Weights of a small GPT-style language model, trained from scratch on English Wikipedia: vocabulary 2048, biases.
Each number is 128 + 32 x the weight over its row's rms, rounded and kept within 0 to 255. Layers, rows and columns count from 0. Numbers have three digits each. The size before them is the row's rms in percent of the matrix's.

# down: layer 2 MLP down (transposed), 256x96, rms 0.0782, rows 160-191, columns 0-95
# up: layer 2 MLP up, 256x96, rms 0.1, rows 161-192, columns 0-95
down160 098:082133200153098122137127109182137122102062152192093135131114109200137152132153088140120116109110148136105131119121152131152142104117110141128099092132156089131098091113110128123136126176155124079103150070104192145188162162125174101127150151147067093127118249121064082149115132146096137093
up161 084:180150179099146186141075220107107142089142152148127119100142107140160100169083124131134143155096113134129136150112159091080174093198155167146147143134140157099106111106107138166115104126148151149096124088096106139108075106066154118071130111143157110083169022119168133167102120166132158111
down161 081:133103144163162098057149094145122144147145128084142094128132167154112158176139100072100072153131127141110142133096079135100089127157119152115098085150129097155144132124101146078154200197123139111117080068123095120107197195153122118170187099138107152153203120137091119117098070150100127174
up162 113:114143092141154116159092153177057148149187118133083133169151089081165185117099081171154065130068094093131155129157139116081120142129180130153132115093121110183111141107093168134169092165153087144087118084110187151136201140117136104114134163145127117138149146139164166125066163135124140062
down162 115:151118160144073168129088073112111081139126159151139120124158148172075104137162137107132150116070099157175097138123095118064204144146131139149104165141122058135109104140143087106108093157150131108158139135173142109112094146108063166120079085100130158136106191131179202166149161078109183109
up163 079:127121143143121165167144194091113111123159196174097167118132150142119112099119054116182144180085070074121183136123174102159166194118138123129132120063139107177125127127150128127144089070126101168065104145120147137218107195145122092098117159151138114112133129079158116113139152105128105134
down163 085:111143134101123082114131078151169128083121080160153073122118076177216108147077122160147106088157126147172082102150108156114092106139081096142117127114133138071113115186126215094117121145086133076151119151132159175097145100115141109121155181154140128126151200146108114107179092164105173111
up164 122:194087167135125149136117137102137098174117141161124108069154109126129123125055109107144172118094086120095160126175142135094158116111127144202170129160182094143130118104101108153108089143169087108105115119101069142099077161132101133179093121134119141135066135184167141210110104126122210176
down164 113:120141141109193105133030167101131128113160109130143152137139090080166120122119151128137090093091087177131153187154125090127110134141134155094110161178163139096187120192152117126183165120159175076121177169081088165150133114077114100159098167088170091109094081110151135135108142105095092154
up165 098:115141137132128145150206162100119115122119136150154125136118080114146090128100149095116114135086139112143104172114137139115109137149120187133152152040141104120051120109140147081158107110178062122173119110121149127135213137140104145109136156111061153188074136166135146174047081180150175152
down165 085:131104118113126102151106154150109137153162054107115141132117120119126169118120066174108115099178064149114149179091142110153145085176150080126117084149162123183176091181138116161153148139132176142090155163124064087126067083119180188124178121155116115143104142117115128106172124104129111033
up166 095:066132139167149152094164070171145076157161188164171132136131142130096085149081141147165125131096111099097098130122133128161199143139168145099137157123097130158110137129132063125102109087101072162121165141096097088116107131112122134207070106143151106144097159110129132172100082187206174133
down166 089:148138142113100149226106158123089121141110168137114121079148143178138093084115091102163123148134135161147168144141109152161096072136197121151135103146120146124166090055108198137131089148091123124105190133079146054096150086107165146116153131120127084082140122140087122101172189119076152136
up167 107:094107132061097201100107095134105141141174187149092134111106153072132151129111187137112161098108109071076132160180072154097147199143169144104103165119134134116102150104121086121153164163161098104095118125175074083123128128159148082157125136118095131117164123149155195128123119106179197116
down167 118:157145124124119143116083172178112150120124162193142107155113109161098141063170097122155087155126222115136152101124190089092096140123159102102165096171109090151112119111122172128088108117167110147096159091113127144142089162149172151165092125157092098144122086099124113020159127179162149111
up168 106:087160052165127094141058186115063047141189141166125191110155102145148095114124113145146130095100111123135128103182133075127068124173149149155130143112101115126161115157158141119125139104158150119092206138121086082136100148079162124110085121076186148129129114140126161152136186137121141152
down168 093:144146118153159175150131169133120101132108173079116062102108151098129049194154110106162094118091074163044104111136123127121179085116142160079198118113105101146110127149109126142120157160101164112164143104091070151160085128081148160129137132121118143170143169114112113216129140151168111090
up169 122:100058084115119151194108133146133076177168124101106101140116087065180155085176148140160136131106149116101152187140136122121090134146160120145107205138153067161166071093164064130112144094150129084106141072147115110148134132135164159156108181180142172107143069112117170119124120152132140159
down169 118:113176107141107100125143162130151142126152154134141175164076144105111091109151106132114133174165087083122150207205103194144113133147151135110053182188109142102121126070088096182117125094115085159081125104141124174065104146136073053163096152120133103111121140105111169101127153135131124116
up170 085:117117139075124126148119197090144108110155111094114108138145119109066122078167168103114114105105147122112113154191130151127091097145120166193161150100164095140104160080111101092113167154228173135147114136152111114127028105094110126167158166093098176140133104151107175134151153182137124082
down170 091:154051113121090078174104132173071139118089165156120185135138090166135148188145151176107171117128116188123156081076159144089110113135126110147118118146078145129131146187122113174090100158137089159107161084093123107153136106130152153115136052173134078072141188120108088169140126112096141145
up171 093:114157159102129122136166216166113133147109099130135061052134075124134137133119145069095170219103146124098159135138063137096148176105155132194126188162135113109126107095141112119088090095170128164155152100066127111141110113109170146177124176134149115166159107103119106114122139142113187103
down171 097:141097068146121095133137100115137133136189207062097205183118143124166135093134141125163089072163137100115131119179171100122139075127110160186144145083111125133099144157106114137127182143155133095133141113116111143082113097126179115115116057135148158056134198152114181137089124113122080121
up172 110:111136141146143111223113170159091134183173155162191135143150122098150108123105138129205119107114134096157135158104114105123171082168156146131114151160105199176072136133113090116121126073171158088157146098108125112132120104068123148113119094063131081168102121153165170169079111143187141125
down172 098:107155129090158144185107091109169143130156116082114175172152140122092154132102195132147099093115132120115138146131090174148166101139110151116175170177109151153087092130090058162119124106103176168078160114138144151148103158049060149084094105118148158165121071121192114158101108087152087121
up173 087:125112077107108130181107152109092145166151121147108129117132148119088147147096180138132175133137134106169141155127068157097208185101142087179119099131155121121121114097123092101141143102132066112098143117109160121204185194102105165161092171105104141166063133184133143163096079174130072116
down173 080:119095140128128139093154111167126151120170158148133110169138123101121166108151077084120085072196132145127055114136101112112060108120115134164144177101129084164157099137109150127108126113147198157153081104155073145096102110138100168153188132157187151150165104045126148146124173062133174151
up174 103:081147099108110155158135164135069117131156167162160118125157085139155096136099105113187154128154097104127137191176138140057079123121144117116135123152136135119121073150208135159071147155112143067156196119150115123137111103075119084108169092089136085076159096122133175191162178152136163122
down174 086:101139122122103150101088138139138104096158148145095102143105119162128150130103141153184170090123109121122126124173107112131118066097134144042181164179097070096113144115111164174103121124100176138158107200089131150163115083107093101176139125083112150086176067154160101081138157202156132184
up175 087:152123086118139130193169120170122139173145122137191112065133152086195160130097092112127127099131116038115085155149082152094114131125174122120141133144133103103067161144125115196155098142168133105163126120091123137130131184142129187137069115061087144182104136151092150161138062152151140111
down175 104:081122129097116084142157186168147112111162141158089112137132109063179189073083127144125108191138150128136096136092144125163103098120076112094128165152151182151134153123106154085158118132093105088212126113106131147100155094142120146172163116177143078154115039136153111163103136096133105191
up176 116:139108087149073131179121193116087122127115159162131148145171117082158123124140171133159165173107126099065067162148078130110110147173137149141130140151153132097130118200051105090095104070154108132103203129162105098133114123159151161175125087101180169162143080116157139150092099150113165096
down176 087:067087203138136115146147111074140160128068105162144113091103148138154151166205124162141161089144130119126124084096160113148139192163118115088148175094170114112184133187118140106104130079115115116163111168107145112134122109122153126129076130112150156167074077117136140101136127056151053179
up177 079:215102103160164166117135149061047090189100142145119088122118153121127080132086143130117141134156182097109100160186150112120100142153135104086110167170130160120155093135063151073106096120118147140074131155129147091178136149137108173187079121108172127081148106128149151172159156096104115138
down177 081:112153102105098152127124127114123132102104132135132103072113159124091164095154100131131111128179176108119124096083184075149122166141128168146087156217149080118151150135088150160095160119050115143093126145165156092137100229163173160117172160127087112113148139138109088154097189119098101075
up178 125:099131112111055101165122130126147097174132121163148158097130078082144083155175117176120091104090154085090131151140124160119110165177163098145145145131141106180166133083171158142107132141163157140090156140172092053104088119091123191131153104082119112168109104121145196108136161099095132217
down178 118:102139118151120078122176138118098193136138088103139127131129141130145110103110151102088128102180102091132147053170164130083147176163108106089175119070130146065160174170147091117159148091184123137149228108159136151064121116126167148087114083100173124130158122127122151071152145094107096154
up179 110:149116090128175108175149120144143108201125192169096109135153162071156140084121130066143123200098137113108136169141133130144159075122136142142115214127107086125085131142105093130079151121166113185107110081140080064125140141153147106143074180144148133114139133198123133160101145100152163073
down179 094:196149098123135090174142178101195122117147131157090156109107138177113074088172126185141192098062159130125111169145067125099128167110101108117137152107122105115141128063124132163137149181107158072135125136134071118164132048109097122138136132134135150142108217130111068133106125101110151116
up180 076:182138134083161194109146129106090197111120134170215112088096094141134143151140125148149100142093137104099121121126112086129113082139164202117107138103147123143078178110093138128161152088159130088113113089115197118161085197091125167131115119084161121120060143171137167158088088093119122151
down180 086:166139091134118135132096078175154050193112167149088167156159204128133142119113101083068125102156118117099171138154136140127065096152107102127156199140127115125150081119166104156135113179129107125116147144147073195108147117128140105121129119130132052110173102091173080115126134061138173123
up181 114:176162086124191116109143152143138076164170121147167121207150119094103123190139153171156152118127127108145131148116088104144145112171128085125123147196119140154154089170092103182076139094162091082111167084148161065109063113148096139170125111115133142123145073130123128176128127123194080090
down181 093:157050174148139121168151141111105087174135127157142188121095082101217134115087123143132176109104087161123117103151139136171106170092148095070124159164108127053155097081061125157174128159092161093102113110110140093138149119126159150103108162194162153122135129164125093140138091108144075138
up182 089:110094140107148147106142153145075177115167152142182130116139136133194109140053076174184164098073034136160131142129165086102148144121114069112124114157140118097151142128128078198147083151155097105160105148081166110100152142131099158166123160118087098126086121126103157151069174113117096127
down182 084:090127113167173132143116132124149080124156162174138083119124133101134128167153108139131103123087061199083084182148117114123148126105131098120135122127124060120131051174137132193134060113115162125149126151112159052112097116130164175069108201106192137102124155119187143146154130154147096105
up183 096:137128144101145152123143128097171097158118109144120138140085123121086182131074090109104122090113122061113141175148084141095104109174111092145110162110148170139136108148120114197146082123155116143119143105055173132074161164098114162129138140090216118161157127166059133138027147166091137151
down183 101:118140123116073171154168141126097115116106153142105124048126137126150134115161053143109097136173143051149182115118170142170127149149075158167136127160151134103134163143137159126150126138142132199070127089092196155194134181135063091095131121150131115116083168093113083118137126115063090106
up184 067:074138165090158153091120121125119162105131093108132086134120070100150127136144069132176131099084122120122069169137106129094103171132133218133136121095107143083091111131065123129107072175091089151109127070135101112122096117156149168132139145098188131092111138167061137164178060190138108133
down184 088:184111152146102112105123175164091111205109203192106146146144157091156112127083121103048162127165100193101148123090151096139095078143144056070127117125115132206122126081156095117121125113184152150140095112137127153122186133132108109157113076132123089170128152112140099099164137121139115114
up185 120:141115110105123151200122158176134111176159080166124137147160105103155104143098156135186191126114058126116135166109135175107167161142144088150100176105154129094143078101149103124127102118147075111117106090157125092121154145107161182164138171168097090204105087117126133187050068116130119112
down185 116:167159115128147111063138067157117142096099106115119143165113122099099146179085085103119144145155130109090104122118180086155189107079142132167130098086156142117143140153137154164095103165152135134078095172143125127191092153192139105084134107107098142164146181109163146183142139148093129014
up186 103:161109114160164192137164135151101109133155188125141142108142148145111045160163128151127116196095133079110167118158129080075121102176131176172105123126125115143085176116162118086128146147149100080115135108137161084141013160085122095123125091108142086153093111110127164179124099154163141096
down186 102:117076105135173115129114150163097102174150135103109099131171057112135117071086073090114118114149115078139104142170108172155109120126133163162162157071184089159163114162135113115102142098148172116105129176108089116140026099144161147169171114141140157142124043130148172172134177140128114112
up187 066:167106072135161145110074125148099129189126110145078167134156077137083151110151128173155112188115158154110143110133141130106097120181186164111093143175089128199075122164126153088140122147137098223072138104144117121108145149107147107107102054090121118159105120090096132129096173144169082143
down187 081:092120151148115107113213142178112109083114099115127113147164129152153105148167130149139122118158083145140113133179124104176166119129065089153109113132138157070134149133091151132139106083020204137170152118125107123109142101151128107122111204133145094117148057105101131170137055180096110141
up188 148:112096109098178158152120147082094122119170126163138129070127057072098122087086135129127165107071073131136112109176103094108095080167126117139164118104129068174153135153158124125161118136177081087071160153077142142124107171117133162162127184129134097099070150143162158156091165100143181080
down188 133:137142154120179199138077122084131074116147100137124093094182091081143148113121091176103097102078083237080107151170159116095108075131175087123153141107143134132142110178163126144135114147177148105096147119137122190118095154085112125092114142124146126103143198155163169116138165082127118127
up189 101:131101123105124111145103079155158087145138161094115143084144065100085121120100150191132176139122105077085104122149073154145099125105190114120118176159097142161194125188127063120129150088190122114093096171082161132122127146123120192174070131166129136142123142119166140165126080121182163171
down189 099:103159136182138109114177098188098081160093150166119161204105113200137121097150109115147092159125149150092133125155135172123122156099124128127170103114156114102086051099199144059146111056140161166162122140107156116100104166126165107111106091103148092148156080174114162121152095129106082115
up190 069:176037073106119159171151130139133122170140187152161122101116075110164064148077098163118127143093115101106112124194113104055148127182143120153134154153154139145108137148156163135150121135145148139108193084093117128127122131104133122090104159155139109116099107134087171201082143111187196106
down190 126:160032109104146135158131137140127110180150199151124112074119085092146085137108121126161155166085129080123083148151097082078127134174136133151162149142171118182129129125150156140113106122172102112113139074102093134134093131116127161143110131160149130123104041148149201203080092119159178113
up191 083:171125119102143108132148149096120102175163137191138141106142157111112132088115154172157114121097143112179175127144053079168084084151128150117154103153121066135178187104166147174151116134143084103116126135095174084170115140062087104192154085139116166143087124094158157140098147069121177085
down191 086:122097064104115164144060129139108124168123153136043136161127154124126126140124128123102161154102124224113153114065146171090099082162099130071145085161130166165112085135145105128116137132154153165147120087156106168102107136078078115106216111118102172119138168137177146139120162090167097148
up192 122:113155153130188128154199167093105093173181148125136131139192112102104085139071126108116162115123127116128118137134157098122165149153177109135133163134167121131114175186071189192119122109154120091160137112053130105174125091111090080135136097072143108100120092206100126123097139173119089091